Each number is 128 + 32 x the weight over the matrix's rms, rounded and kept within 0 to 255. Layers, rows and columns count from 0.

# layer 8 attention key, 384x384, rms 0.0597, rows 220-255, columns 256-319
[[120 129 145 135 137 180 179 108  95 130 134 156  59 109 156 154 120 104 128 140 121 163 130  94  63 153 148 139 141  66 149 154  86 145 138  87 111 131 114 135  76 128 134 110 143 155 163 168 166 170 131 163 135  75 153 118  68 143 147 131 131 158  92  64]
 [120 169 101 143  97 145 171  96 102 186 146 155 144 112 108 158  55 149 120 210 132 162 134 150 134 104  95 107  88  94 106 105  88 108 157 161 174 130  96 108 122 218 112  23  67 126 177  47 161  94 141 103  91  86 132 118 124 114 132 141 139 115 106 143]
 [124 158  90  92 114 108  89 141 117 189  77 154 126  88 100 161 148 102  95 193 122  89 111 173  95 105  95 124 138 174 138 115 120 139 147 131 119 157 162 131 108 195 136 150 115  97 158 147 174 106 179 146 163 152 102  77 104 120  95 152 112 121 157 142]
 [130  94 129 139 147 125 165 160  96 117  96 104 123 193 117 111 147 130 105 135 149 138 105 137 211 149 157 164 119 128  88 178 154 185 166 157  97 122 192 103 101 119  69 149 158 162 112  95 100  93 143  94 194 179  99 170  74 166  89 129 132 129 145 116]
 [133 130 206  93 111 158 160 119  94  83 133 157 100 110 109 126 175 111 147  98 153 126 112 140 154  89 136 109 158 173 176 125 114 130 124 153  78  96 148 114 152 100 146  73 184 121 116 105 129 180 105 122 147  71 135 130 143  99 137 125 135 177 141 153]
 [ 93 123 174 127 146  88 153  90  87 126 122  62 196 180  83 125  63 155 180 119 167 106  56 106  82  83  92 105  44 181  89 128 120 150  95 120 123 137  99 174 122 193 141  85 114 185 159 152 104 152 159 120 142 146  83 188 124 136 126 157 131  95 145 118]
 [114 148 148  87 159 112 200  79  61 119 136 104 151 103 148 150 124 119 144  70 153 109 129 167  89  81  74  76 175 107  96 153 159 133 134 147 118 158 123 162 123 139 139 163 119 143  72  98  89 193  75 141 124 124 141 119 134 112 176 127 109 212 140 123]
 [113 110 109  87 124 147 152 143 142 156 178 157 109  94 182 174 100 184 166 182 151 135 126 101  95 113 144 113 119  88 115  69 130 131 139  69 158 134 149 118  92 163  74 102 134 192  98 144  90 152  89 133 163 161 132 104 133  80  90  90 125 151 158  86]
 [159 132 113 119  92 163 147 119 124 122 135 162  80 105 201 123 132 101  96 138 153 105 130 126 147 159 118 159 153 113 197 106 170 105 136 128 153  76 107  84  86 217 156 134  93 142 142 141 109 105 132  92 144  94  90 184 130 152 155 143 154 105  91 149]
 [161 106  67  98 109 118 131 104  97 165 131 171 117 108 100  97 153 170 166 132  94 113 126 118 116 102  98 142 140 111 222 108 129 109 100 135 114 139 170 115 153 139 190  87 169 140 168 190 103 111 108 134 118 170 128 147  82 118 205 109 151 110 179 149]
 [156  51 138 168 121  69 120 134  98  97 117 124 119 120 128 121 115 149 138 107  72 106  73 176 124 199 183 126 147 129  86 133 125  95 172  77 109  93 110 149 106 121 158 104 101 124 135 132 124 156 173 172 123 100 181 111 100 109  84 168 153 140  88 121]
 [116  97 103 159 118  88 132 177 137 105 165  71  84 115 146 161 142  49 116 113 117 146 102  92 108 137 161 146 139 162 117 172  86 133 124 127 161 119 133 115 143 169 206 120 177 162 152 133 134 126 170  88 163 120 171 139 175 115 122 106 157 141 193 125]
 [125 105 160  44 130 178 119 119 118 153 150 149 161 155 140 155 135 137 156  44 141 118 134 135 131 146 160  74 153  45 162  93 102 108 103 165 102 151 186 142 146  98  78 149 148 114  63 124  77 123 149 135 104 109 129 120  95 156 114 142 117 122 168 157]
 [142 160 165  91 130 118 123  90 114 136 158 102 181 116  82  89 147 134 141 156 107  90 111 144 133 102 103  93 108  67 125 132 142  43  95  99 150 125 172 149 159 150 111 148 125  59 120 125 102 114 192 155 137 115 108  93 119 129 127 131 165  49 102  76]
 [135  95 151  90 118  99 166 111 111 140 109 127 150 135  94 118  57 127 114 132 105 131 106 100 142 137  95 157 116 137 176 127 185 128 123 114  87 126 115 164 117 182 153 115 194 144 101 130 112 155  74 140 109 114 116 149  72 176  73 103  85 128  82 166]
 [141  74 142 145  96 131 125 134 139 103 124  91 150 160 123 109 122 126 173 143 174 149 109 102  80 172 110 105 148 104 130 150 127 159  95 111  58 153  91 130 138 165 175 169 130 108 132  95 130  91 182  89 155 127 126 120 130 121 153 125  97 114  79 176]
 [ 69 135 102 101 103  94  86 156 126  83 125 110 149  92 140 117 115 165 110 136 101 112  74 119 118  99 135 184 122  89 125 110 158 175  98 125  97 154 121  82 112 121 157 121  83  78 102 136 195 135  98 117 116 139 126  45  91  71  79 155  97 139  69 134]
 [166  74  77  92 184 176 108 130 104 110 144 161 109  45 135 119 102 151 104 126 164 133 150 134 105 125 131 136 103 190 147  80 151 141 155 112 126 133 169 110 116 168  96 163 138  68 161  60 138 126 156 111 172 105 198  90 108 152 123 132  93 179 134 146]
 [130 158 157 138 145 109 124 142 107 134 112  67 138 128 155 117  89 129 126 132 163 193  89 199 130 145 146 129  77 122  98 143 110 109 154  88 112 113 144 117 146 127 146 136 142 138  88 168 144  84  99 120 119 182 173 125 169 113 172 154 112 117  90 147]
 [106 137 134 115  75 130  77 125 106 160 161 200 119 180 144  96 147  71 193  66  88 122 149 126 129 151  74  85  92 130 144 100 152  92 151 170 196 162 118 108 104 113  99 130 149 197 129 107 169 165 125 172  91 126 169 157 105 176 126 131 122 148  90 174]
 [134 139 181 116  86 135 101 137 154 103  91 115 206 147  98 102 114 139 101  64 164 153 125  73 167 131 111  91 155 127  73 153 101 128 120 132 204 101 131  98 131 141 150 102 132 106  98 142 137 131 137 115 119 151 115 124 147 133 154 149 142 101 179  82]
 [ 96 134 141 135 135 174 184 177 153 148  90 156 119 164 126 155 172  89 182 157 137 108  61 108 110 122 125 116 130  86 150 107 133  83 100 130  77  64 108 140 140 141  97 121 134  99 140 151 138 141 143 119 143 180 153  67 123 183 125  66  81  89 161 139]
 [117  98 142 131 140  94 105  85 122 110 183 150 145 140  98 122 128 135 104 117 106 130 136 154 147 142  60  86 200 216 146  83  93 124 144 143 166 167 111 121 138 143 103 109 138 151 101 121 102  87 115  57  86 139 117 114 178 186 113  89 147 126 155  87]
 [ 95 153 115  79  92  31 166 109  96 135 180 171  85 138 129 153 136 171 124 134 118 109 110 137 123  25 182 114 165 166  86 113 174 149 114 112 118 113  94 116  88 172 140 145 145 181 123 153 140 112  98 189 148  78 156 136 131 170 139 111 193 162 188  89]
 [ 95  98 178 100 143 127 191 104 132  88 153 145  97 110 139 112 111  91 114 143  99 116 147 149  76  86 208 141 177  95 119  91 158 140 220  92 102 127 115  98 145 128 132 152  99 154 134 128 140 139 125 123 111 173 114 158 119 160 106 164 167 107 129 137]
 [150 142  90 156 152 116 126 132 151  76 131 114 148 182 146 141 142 186  80 188 132 146 148 178 125 129 124 139  96 128  72 164 165 104 161 190 139 117  75 143 130 187 153  93 140 178 182  71 147 164  85  69  80  96  80 142 139 123 150 168 123 171 123  97]
 [ 77 136 158  74 130 155 121  77 128  98  70 107 144 135 118 170 117  91 139 196 166 115 162 161 123  75 163  94 144 144  94 141 123  87 150  56 114 155 221 104 126 105 104 119 114  98 161 174 139 113 128 116 114 104 165 113 156 146 102 136 139 128 117  21]
 [119 150 111 130  92 136 145 164 108 132 115  80 103 147 110 119 127 118 101 124 151 147 169 101 177  91 147 160  96 175 135 126 106 128  78 117  88 162 102  99 199 114 192  78 115 125  94 176  98 158 151 123 131 107 146 118 104 137 121 170  84  85 111 103]
 [102 127 185  79  84 159 124 143 111 205 169   0 175 100 148 139 140 134 162 114  78 154  80 128  61 179 153 110 156 144 134  68 151 155 146 122 126 114 135 101 183 126 154  92 184 115 134  98 161  92 149 113 131 110 138 155 131  83 128  60 121 118 125 144]
 [152  79 110 146  68 138 161 117 127 130 146 155  95 103  95  96 125 111 112 121 135 173  63 121  84 214 183 147  85 122 107 121 100 127 157 160 141 126 123 111 167 127 125 151 106  84  83  87  97 194 121 142 115 183 160  76 136 193 108 106  98 135 143 100]
 [111 153 141 145 172 128 115 183  76  62 107 138 121 142 122 194 136 116 145 119 106 118  91  90 146 138 106 112 117 116  66 147 106  60 137 147 148 133 135 139 131 136  69 167 138 164 128 183 160 124  94 139 183 147 107 134  88  74 101  60 105 184 114 130]
 [102  72 100  15 110 162 108 111  66 163 130 106 138 151 116 136 101 163  97  91  98 168 116 147 111 109  26  72 135 111 178 153 129 152 141 141  75 107  99 168  93 141  98 108 123  84 178 155 154 152 129 113 134 109 133 144  74 148 169 115 125 133  80 104]
 [176  77 138 176 108 159  95  92 122 109 100 149 140 154 148 132 119 105 114 113 176 224  52 160  87 164 126 109 141 117 122 175 125 147 131 126  80  95 125 124 124 103 114 127  85 115 100 122 140 138 117  91 116  78 140 169 120 137 109 123 133 136 155 110]
 [107  69  90  97 105 120 121 161 154 131 128 141 121 129  89 166 155 101 163 135  82 168 141 109 128 115  96 177 155 106 157 133 175 184  66 185 144 183 120 137 205 113 153 146  95 106 110  94 185 154 123 102 151 140 119 111 130  75 148 139 183  90 139 127]
 [100 194  84 164 121 112 115 154 176 134 188  88 160 137  98 147  77 149 144 111 146 118 144 124 134 143  56 100 113 183 175 114  66 107 134  88 153 120 135 117 181 157 105  93 138  82 123 162 158 136  97 178 200  99 117  70 158  62 136  99 140 155 141 162]
 [175 179 112 110 138 116 143 123 140 111 135 150 102 110 158  80 104  99 144 124 144 116 103  85  84  69 127 150 129 134 133 110 144 100 125  58 142 137 173 153 138 140 101 127 166 145 147  74 143 170 113 149  97 118 189 106 129 132  79 104 107 123 175 102]]
# layer 8 attention query, 384x384, rms 0.0601, rows 221-255, columns 256-319
[[135 141  89  21 109 109  93 137 120 150 103 120 145 117 160 223 105  87 161 148 160 164 132 170  99 169  61 124 141  89 183  63 115 157 131 110 133 110 121 152 122 135 111  99 171 110 182 115 165 116 122 106 115 204  88 149 154 150 125 165 128 176 149 165]
 [111 104  57 120 131 173 123 144 150 123 158 212 114 168  80 158 179 134 102 153 104  82  78 166 129 130 134 102 133 118 169 129 130 154 120 123  64 135 183 154 104 130 110 159 100 100 175 146 147 108 152  54 120  92  91 115  97  48  95  98 109  64 141  86]
 [125 169 137 178 129 139  79 210 128  81 103 176 125 134 129 122  88  74  79 139 116  74 131 148 143 182  60 119  97 102 175 138 113 179 141 144 130 121 126 115 137 111 119 123 166 136  86 153 107 134  63 121 142  97 161 113  92 113 109  75 151  67  86 165]
 [141 156 200 109 173  91 157 134 172 102 122 142  66 212  83  78 113 144 141 124 157 111  82 128 137 152 116 130 172 194 163  94 133  86 147 145 164  79  93 120 166 142  95 124 150 127 140 123 107  75 173 109 133  79 126 168 129 124 121 108 121 130 181 164]
 [117 153 129 137  93 100 110  85 155 149 119 106 134 200 110 121  73 150 140 204 103  96 130 115  97 164 130 114  68  93  98 131 158  92 124  60 121 180 124 104 118 154 137 134  67 155 156 127 174 144 155 126 113 125 152 141 191  68  88  73  86 135 210 117]
 [ 67 102 180 143 119 139 152  57 142 141 102 169 138 114 188  74 140 125 140 140 149 156 160  67  87  15 114  88 157 111 166 175 141 108 155 198 149 122 108  93  85 140 132 107 151 177 108 115  75 119  82 134 128 150  87 161 106 146  80 161 151 147 116  86]
 [112 118 196 119 139 142 148 152 166 139 188 186 130 165 132 171 124 151  98 167 179 153 134  81  80 105 137 163 130  53 127  98 166  96 166 136  94 138 196 156 106 101 103 127 135  93 146 102 108 176 125  91 161  98 154 143 187 173 108  84 174 128  83  77]
 [147 120 157 100 126 170 165 148 113 137 104 117  98 189 126 124 161 104 140 190 110  99  99  65  99 180  72 132 132 118 135 113 169 117  86 111 113 113 171  95 143 158 174 140 190 123 137 127 127  50 115 126 176 143 165 105 173 145 153 119 113 126  86 165]
 [ 97 117 149 172  82  92 110 152 171 127 116  59 155 119 136  72 122 138 211 140 151 159 141 142 129 174 105 136 153 110 150 169  95 105 148 100 158 139 131 135 127 164  89 135 119 146 116 105 150 119  93 114 123 125  52 137  77 110 158 120 128 100 108 129]
 [ 67 144 134 102  99  49 162 104 144 106 129 152 166 108 162 122 165 100 109 109 103 146 138 169  80 145  84 147 170 100 106 189 169 188 133 115 167 102 139 107 108 102 158  91 144  76 160 130 172 135 167 116 205 147 141  94 133 133 111 163 138 164 158 167]
 [164  92  51 124 118 100 125 131  83 133 114  86 114 148 125 158 184  59 121 125 100 107 119  83  67 150 188  73 167 127 135 163 140 113 119 152 131  90 148  70 152 179 127 122 115 129 108 131 141 166 100 105 133 127 117 151 122  91 116 138 169  70 100  94]
 [116  99 148  99 154  89 134 134 138 133 126 129 148 136 155 130 148 172 174  63 146 131 166 127 111 122 137 120 117 101 202 129 107  85  69 142 123 116 139  72 122  91 121 150 167 188 121  74  66 124 175 119  66 120 134 132 163 163  83 117 123 105 164 125]
 [132 137 171 124 175 132 122  57 106 133 156 119 157 143 112 143 108  81 116 131 103  91 124 138 132 122 103 151 130  53 166  81 121 135 153 100  79 149 177 136 131 154  52 210 136 113 169 128 121 153 213 114 114  88 146 186 111 156 130 145 136  53  54 110]
 [137 156 121 156 142  79  82 166 141 167 101 156 179 151 137  85 170 163 168 100 112 136 145 136  79 123 111 137  86 150 148  80 156 162 122  93 163 109 114 135  89 112 100  86 195  96  77 131 133 101 112 117 197 119 121 118  91 130  70 120 174 132  84 161]
 [105 165  69 159 159 135 111 142 130 115  97  97 148 164 128 109  67 101 170 127 136 162 140 116  20 113 136 175 113  97 115 120 132 156 101 148  92 171  80 109 116 133 196 196 119 162 107 150 140 104 118 118 168 148 111 143 133 130 169 151 138  96 124 118]
 [ 86 112  91 165 146 184 137 170  65 117 148  24 193 104 115  88 161 138  99 119 145 132  76  88 176 169 153 136  73 170  77 131 144 153 112 157 148 139 103 138 109 183 127 123 132 109 158 124 159  92 155 145  65 121 130 124  97 159   5 204 167 139 128 154]
 [112 133  85 115 141 121 166 151 155 152 175 134 133  48 143 108 170 158 168 151 146 169 173 139 116 110 207  79 118 147 160  88  90 170 138  93 128 107  74 171 116 169 104 137 147 136 144 121 161 128 101 106 174 128 127 147  61 114 160 100 161  92 110 139]
 [112 146 150 113 141 168 136 185 160 128 115 124 105  94 150 149 141 160 158 173 140 159  83 157 154 144 126  74 135 131 113 162 122 175 174 104 120 120 157  96 118 145 116 156 194 108 107  85 121  48  96 188 148  54 147 119 145 125 158 178 151 146 106 135]
 [136 151 102 107 130 128 109 108 142  73 150 153 119 152 201 101 103 132 179 145 164  96 169 131 156 150 119 150 139 129 106  85  82  97 106 118 131 170 150 130 143 110 103 196 168 124 135 138 132 145 111 188 122 193 170 101 172 200 118 105 100 141  76 156]
 [170 103 153 139 122 110 131  87  99 121 140 148  80 149 155 124 100 114  77 155 130 174 136 159 112 114 129 153 160 139 100 120 137 117 172  60 171 138 103 108 102 141 114 170 170 113  60 147  72 131 211 124 184 162 138 130 168 133 146  83 139 110 103 105]
 [148 153 163 143  88 136 177 157 177 148 144 139  23 160 144 123  97 164 160 173 120 159  95  37  60 127 170 150 160 133 149 114 140  83 126  99 145 116 107 129 198 118  93 153 157  91 202 119 150 147 160 157  73 182  73 108 142 177 142 109 195 113 156 148]
 [132 126 129 172 177 111 179 128 106 105 123 137 109 113  79  98 113 202  70 148  91  38 172 136 126 143 150 131  95 141 116 123 113 128 123 157 159 171 164  74 120 126 197 137 123 154 140 132 129  91  92 192 108  71 124 141 178 139  34  94 140 110 128  87]
 [112 119 109 153 154 109 104 171 145 152 218 136 193 131  80 146  79 144 118 115 114  90 112 138  92 139 158 132 116 156 130 138 200 105 108 127 183 116 124 145 133 142 113 161 170 195 110 112  79 153 163 133 176 200 185 185 118 147 166 141 147 141 131  93]
 [ 78  72 145 134 178  96  92 164 115 123 172  53  95  34  93 152 145 118 154 191 103 172 138 130 105  90 173 146 153 101  97  95 160 124 159 148 126 162 114  82 148 129 171 122 138 139 129 142 177 167  98 120 123 104 127 135 129 148  75 172  99 135 140 124]
 [ 96 141  92 175 129 112 105 117 148  97 129  62 156 157 132 116 143 131  98 128 159  92  93 111  93 164 117 222 129 128 141 130 169  77 137 130 121 100 137 143 114 109 159 176 103 167 145  48 133 128 137 121  98 142 131 198 141 129  84 106 117 155  82 136]
 [ 54 157 177 141 114 129 117  54 151 165  36  98 109 156 122 174 131 153 144 143 136 190 155  62 170  87 136  86  82 122 147 108 167 116 115 168 119 142 156 109 133 145 216 130 139 146 127 104 140 126 169 150  79 140 126  82 136 127 201 151 131 150  91 113]
 [159 117 109 144 120 150 132  94 120 166  99  73 176 134 110  88 189 158  88  97 141 100 148 167 166 143 114 146  79 192 132 144 159 133 108 121 100  87 134 120 124 114 113 105 108 137  80 162 103 133 162 147  92 152  88 129 143  79  94 225 105 102 182 103]
 [133 150 134 121  91 137 131 117 141 151 130 115 225 149  80 114  97 185 186 111 181 127 120 116 103 100 135 116  90 113 155 104 150 219 112 157  93  60  78 126 129  99 107  92 150 160 167 128 133 161 131  99 108  92 147 105  72 144 123  96 133 133 136 102]
 [167  99 145 154 155 174 164 148  98  99  71 129 164 116  97 123 111 134 126 210 111 137  92 106  85 144 173  72  78 139 114 122 105 163 131 195 137 144 118 129 131 123  87 102 166 158 115 139 144 202 101  94 104 175 144  98 199 155 202 150 102  97 179 111]
 [128 168 101 125 111 125 161 210 188 115 149 145 108 178 128 153 125 158 106 121 149  88 129  81  77 129 107 128 155 101 106 127  90 171 120 120 151  93 120  81  87 152 145 169 123 149 150 105 140 137  91 116 154  90 126 143 100  32 138  65 179 165 164 163]
 [101 118 130  91 119 148 128 115  88 133 114 199  54 164 101  79 185 122 156 149 112 122  84 154 173 170 105 138 150  79 182 194 124  89 133 122  77 101 110 140 111 119  68  76 142 155 189 133 186 130  87 128  94 163 123 105  86 172 207  66 140 118 108 126]
 [150 135 140 166  78 111 108 101 146  91 118 105 125 154  76 177 151 158 152 113 138 165  96 138  93 231 121 102 102 127  73 134 131 138 113 123  87  50 133 141 114  87 125 149 136 101 104 166 119 131 111  90  23 132  98 121  99  50 133 144 137 106 141 162]
 [134  67 127 144 146  99 120 175 156  87 149 185 158  86 101 120 102 104 114  81 143  98 177  88 149 143 144 136 170 129 143 180 111  89  75 163 143 139  81 120 182 104 148 191 181 107  80  46 111  80 140  36 112 133  96 142 169 142  68 145  98  82  80 202]
 [ 33 148 113  92  82 147 138 114 123 110 159 139 149 115 129 169  95 124 141  67 106 166  84 136 107 123 110 137 129 137 128 102  92 105 130 101 119 142 166 108 158  98 140 117 104 148 178 106 165 101  83 155 177 114 136 113 100 143 160 158 125 109 157 180]
 [141 108 106 171 216 146 163 108  63 111 118 197 113 135 154 133  88 103 145 158 161 145 145 136  96 151 168 141 168  75 153  83 153 119 156  85 133 163 107 113 148 185  73  98  55 156 136  54 154 186 117 149 174 192 203 120 104 155  92 121  49 114 114 137]]
# layer 8 attention value, 384x384, rms 0.0729, rows 192-208, columns 256-319
[[111  81 137 142 154 159 120 151  82 112  92 109  71  95 145  85 204 219 123  58 120 196 164 133 148 206  63 109  90  74 149 178 185 113 131 118  92 131 151 107 119 115 126 135 144  85  96 159 153  87 112 141 104 153 127 187  58  71 118 181  96 102 151  84]
 [133  61 164 112 106  84 106 201  84 120 122 141 101 103 185 119 142 113 154 167 135 116 162 178 154 137  86 143 161 110  53 103  72 124 211 115 178 175  70 127 122 124 213  85 107 146 178 160  69 157 169 164  87 137 166 102 122  92 107  98 143 131 100 158]
 [149 144 122 103 104 111 164 120 147 117  85 120 172 129 169 154 131 107  88 186 116 159 145 145 191 136 138 135 186 123  79 120 211 126  88 161 107 107 165  84 144  63 154  99  98 115  67 132  76 178 107 191 114 122 106 180  66 153 144 172 126 128 118 115]
 [152 151 104  74 104 120 127 147 149  43 134 128 115 121 243  85 172  89 147 207 118  37 109 181 140 176 101 139 109 147  42  60 149 117  88  91 108 151 104 127 157 112  81  96 105 157 152 114  81 134  91 109 115 135 142 119 126  73  58 133 132 125  56 131]
 [101 152 102 214  81 180 174 125  76  95 144  71 143  93 198  92  63 109 201 163  76  74 126  94 194 182  90 114  97 158 138  66  90  73 122 133 120  68 149  86 110 155 134 116 119 108 147 123 148 217  69 182 118 202 106 148 114 140 108 133 140  94 123  61]
 [150  99  69 150 191 131  94 186 175  89 157 103 122  96 104  97 130 203 201 122  49 124 140 132 171 171  42  82 191 137 105 190 128 102 120  88 113 110 119  92 124 119 113 167 179 164 148  63  81 195  64 112 104 174  99 110 206 145 112 157 162 128 196 126]
 [123  69 155 248 125 162 107  57 113 160 124 176 181 100 133 146 139 130 126 142  96 172 109 168 165  60 191  77 118 169 137 110 123  61 175 171 101 129 158 171 112 113  98 160 110 121 128 136 161  91 108 169 180 125  48 114 168 103 129  81  89 111  72 171]
 [ 96 167 124 153 123  85 189  80 148 170 107 137  68 161  71 100 150 138 131  92  99 172 112 133 108 136  45 121 120 108  96 108 131 186  45 128  51 175 133 121 165 165  75 126 121 208 161 165 129 110  77 152 131 160 136 145  88 142 116 169 116  69  90 187]
 [103 145 133 147  96  90  95 219 157 110 139 111 147 181 117  68 149 139 160 131 106 132 137 167 148 170 133 176 100 121 133 101  95 134 180 147 103 163  84 159 145 139 116 183 119 173 113  84 135 111 172 122 177 128  87 103 125 139 103 153 141 114 157 111]
 [124  52 138 159 148 100 141 125 150 151 107 137 156 118 156 171 126 105  97  68 127  95  60 127 140 149 143 159 103 173 124 104  91 137 157 138  89 112 103  95 133 160 130 115 179 142  91 155 153 113  97 182 106 129  98 147 121 157 150 125 131 175 151 197]
 [147 127 130 105  66 148 114 113 113 141 149 132  85 110 111  98 142 156 124 152 186 196  95  82 153 105 113 102 155  79 112  76 211 119  85 200 151 153 163 153 112 142  93 101  76 175  88 153 125  92 163 120 139  72 131 172 113 113 186 130 133 119 135 213]
 [ 97 127 110 106 156 126  74 233 134 125 103 110 114  69 152  98 152 202 134 163  75  67  71  63  92 105 105  99 153 126  78  72 137 178 145 118 110 155  96 148 163 125 109 158 108 142 100 141 132  88 141 157 119  89 163 140 207  84 117 183 102 165 136 142]
 [150 146  77  12  79  94 112  94 106 108 133 111 194 132  98 145 160 146 131 133  86  90 167 117 104 149 145 118 150 126  95 108 133  41  97 128 125  58 140  98 144 114  95  60 145 129 100   4 136 128 167 163 108 120  97 169 140  81 191  85 150  82 120  88]
 [113  89 121 139 110 183 116 138 175 125  93 129 152 130 166 155 105 117 194 170 136 131 119 121 130  78 167 109 113 160 150 178 181 133 138 140 148 111  49 175 121 183 113 154  95 119 159  87 136 111  71 133 150 103  95 100 147 224 130 182  87 145 105 163]
 [180  85 151 158  56 163 134 124 103  77 161  89 192  98 113 137 112 133  96 151 124 161 138 165  81 187 115 116  72 158  90 153 119  86 112 159 103 235 168 109 161  87 136 123  95 127  68 145 178 158 120 104  81 109 162  49 173 177 138 133  60 136 189 153]
 [138  87 129 183 163 158  13 160 128 196 134  86  81 132 129 171 128 111 110 173 228 161 168 147 131  81 147 203 102 137  80  32 159 105  59  93 117 165  87  33  99 183 155 103 147 186 156  89 131 133  81 126  98 161 168 119 103 149 109 146 167  96 191 132]
 [146 181  69 159 110  99 158 128 207 123 111 147 125 120 197  86  75 114 179 124 158 147 118 167  65 128 120  97 175 139 169 107  91 141 119  83 134 142 164 152 168  62  95  89 208 126 169  94  34 134  72 165 125 136 113 123 116 167 195 151 132 137 161 182]]
# layer 8 attention output (transposed), 384x384, rms 0.0637, rows 192-208, columns 256-319
[[ 96  95  80 130 122 157 132 177 123 112 157 117 149 152  88 109 144  96  73 152  39 135 136  88 125 149 159 134 147 165  82 153 152 231 115  70  67  79 146  84 187 172 124 207 128 106 115 138 169  71 166 116 146 168 165 129 101  88 137 158 122  60 203 149]
 [126  90 121 124 130 141 110 192 129 183 168  92  93 148 208  73 131  95 189 157 155 118 132  95  95 131 134 116 124 114  42 119 124 158  86 112 139 134  96 170 171 200  81 132 120 127 164 112 111 163  77 189  63 119 174  78 157 138 115 111 110  95  74  60]
 [133 131 152 132 168 134 125 169 129  93  84  70 116 136  87 132  89  99 147  87 133 130 138  98 116 122  92 176 143 157 134 175  89  88 183 158 103 158 174 137 124  91 107 144  61 183  69 160 111 208 140 129  69 113  74 161  83 132 117 171 104 127  57 141]
 [159 112 167  89  92 166 136  75 159  91 116 101 134  78 169  66  70 155  88  94 146 157 146  98 186 134 116  84  60 122  85  75 124 152 112  83 142 174 106  35 223 192 110 169 105 136 101 198 121 157 107 104 115 162 153 134 140  85  77  77  62 155 123 103]
 [145  75 104  83 127 153 136 166 159 114 138  71 165 154 185 105 120 186 109 131  82  84 144 142 200 176  73 176 172 120 135 133 122 138 159 148 109 123 128 106 130  88 131  99 130 121 145 181 110 139 114  95 101 134 162 160 148 111  62  82 139  72 112  37]
 [150 135  58  80  97 147 162  89 107 114 168 153  70 196 110 125 100 168 150 126  57  96  83 115 211 130 157 205  83 141  91 122  93 139 106 106 176  99 117 126  41  81  99  82 163  98 170 106 126 158 160 152  93 140 131 141 125 149  88 122 129 136 133 160]
 [110 167 166 197  85 179 159  77 140 145 123  91 145 159 152 108 120  85 129  96 128 129 137 108 111 106 112 182  55 150 206 187 185 103 184 166 123  94 104 152 104 124  78 147  90 173 133 147 170 109  74 161 164 144  71  51 159  98 167 150 178 123 157 172]
 [110 112 128 162  48 126  78 120 100 152 111 148 160  82  61 145 166 135 174 224 130 151 164 168 167 111  94 138 118  78 162  86 136 207 110 163  72 119 144 183 114 109  70 152 147 134 123 159 105 144  86 142 112 129 148 134  57 161 120 134  98 148 103 116]
 [ 89 155 161 195 149 174 148  62 163 148 178  84 107 106 118 130 219 150 137 197 132 155 170 164 125 145 121 136 177 122 127 122  89 123 178  99 106 120 122  97  93  76 102 157 138 177 115  97 107 183 132 147 174 138  41 161 190 150 147 129 134 109 130  47]
 [156 151 203 177 172 149 179  61 167  74 161 144  89 109  57 187 156  84 136  95 111 163 130  95  59 183 116 148 138 104 128 179  60 147 194 200 119  66 108 122 121 128 151 110 113 167 141 143 128  69 153 128 164 102 141  62 156 101 171 180 150 150 172  88]
 [173 121 174 126  99 145 115  79 104  93 161  77 160 159 139  78  86 141 129 151  93 144  89 107  95 153 143 120 156  95 128  98 125 167 116 164 185  96 182 129 128 145  72 124 143  84 119  44 183  98  68  93  88  75 113 179  64 143 135 117 172 115  92 166]
 [137 175 123 137  40 241 131 118 135 144  57 210 150 130 172  81 163 129 160 141  47  55 135  85 122 133 135 113 126 123  78 106 121 126 140 159  63  82 183 136  58 122 186 115 146  73 130 171 136  90  83 141 140 124 157 152 175  77 173 156 123 170 120  88]
 [137  92 173 174 143 119 104 155 125 143  36 138  83 147  99 189 117 212  97 102 131 139 162  60  67 182 189 114 110 147  92 151  93 161  82 102 115  60 109 109 142 123 153 101 136  94 145 147 110 171 100  65 199 124 164 181 185 127 160  84 157 173 165 108]
 [142 111 143 135 141 158 205 131 154  80 126 136  56 129 151  83 170 152 165 144  97 182 136 123 133 144 189 127 154 156 129 100 140  77 120 110 161  22 141 148 170 111  86 120 195 140 115 140 178 129  77 144 185  90 157 129 143 128 131  96 108 127  77 126]
 [130  86 137 159 159 116 132  42  71  96 178  62 100 156  59  89 114 129 101 160  43  91 144 138 160  83  49 169 144 100 111 183  76  88  57 105 138 118  96  95 151 184 175  93 167 115  87 208  71  97 155 140 163 103 151  86 132 125 107  99 159 176 150 146]
 [173 162  97 111  97  89 147 164 101  77 241 112  95 164 142 130  82 148 117 138 148 125 215 132  84 146 119 124 133 138 124 107 132 177 152  90 158 183 154 176 134 143 127  96 145 156 167  67 196 140 106 161 132 185 125 116 105 126 100 138 113 101 120 102]
 [189 105 124  86 116 153 133 172  88 168 128 166 100 142 179  70 124 187 123  86 112 153  74 177 124 143  53 121 157 145 126 114 105 117 153 155  85 151 116 157 104  80 159 115 145 139 137 103  94  92  55 111 117 139 123 159 121 156 142 157 124 121 112 157]]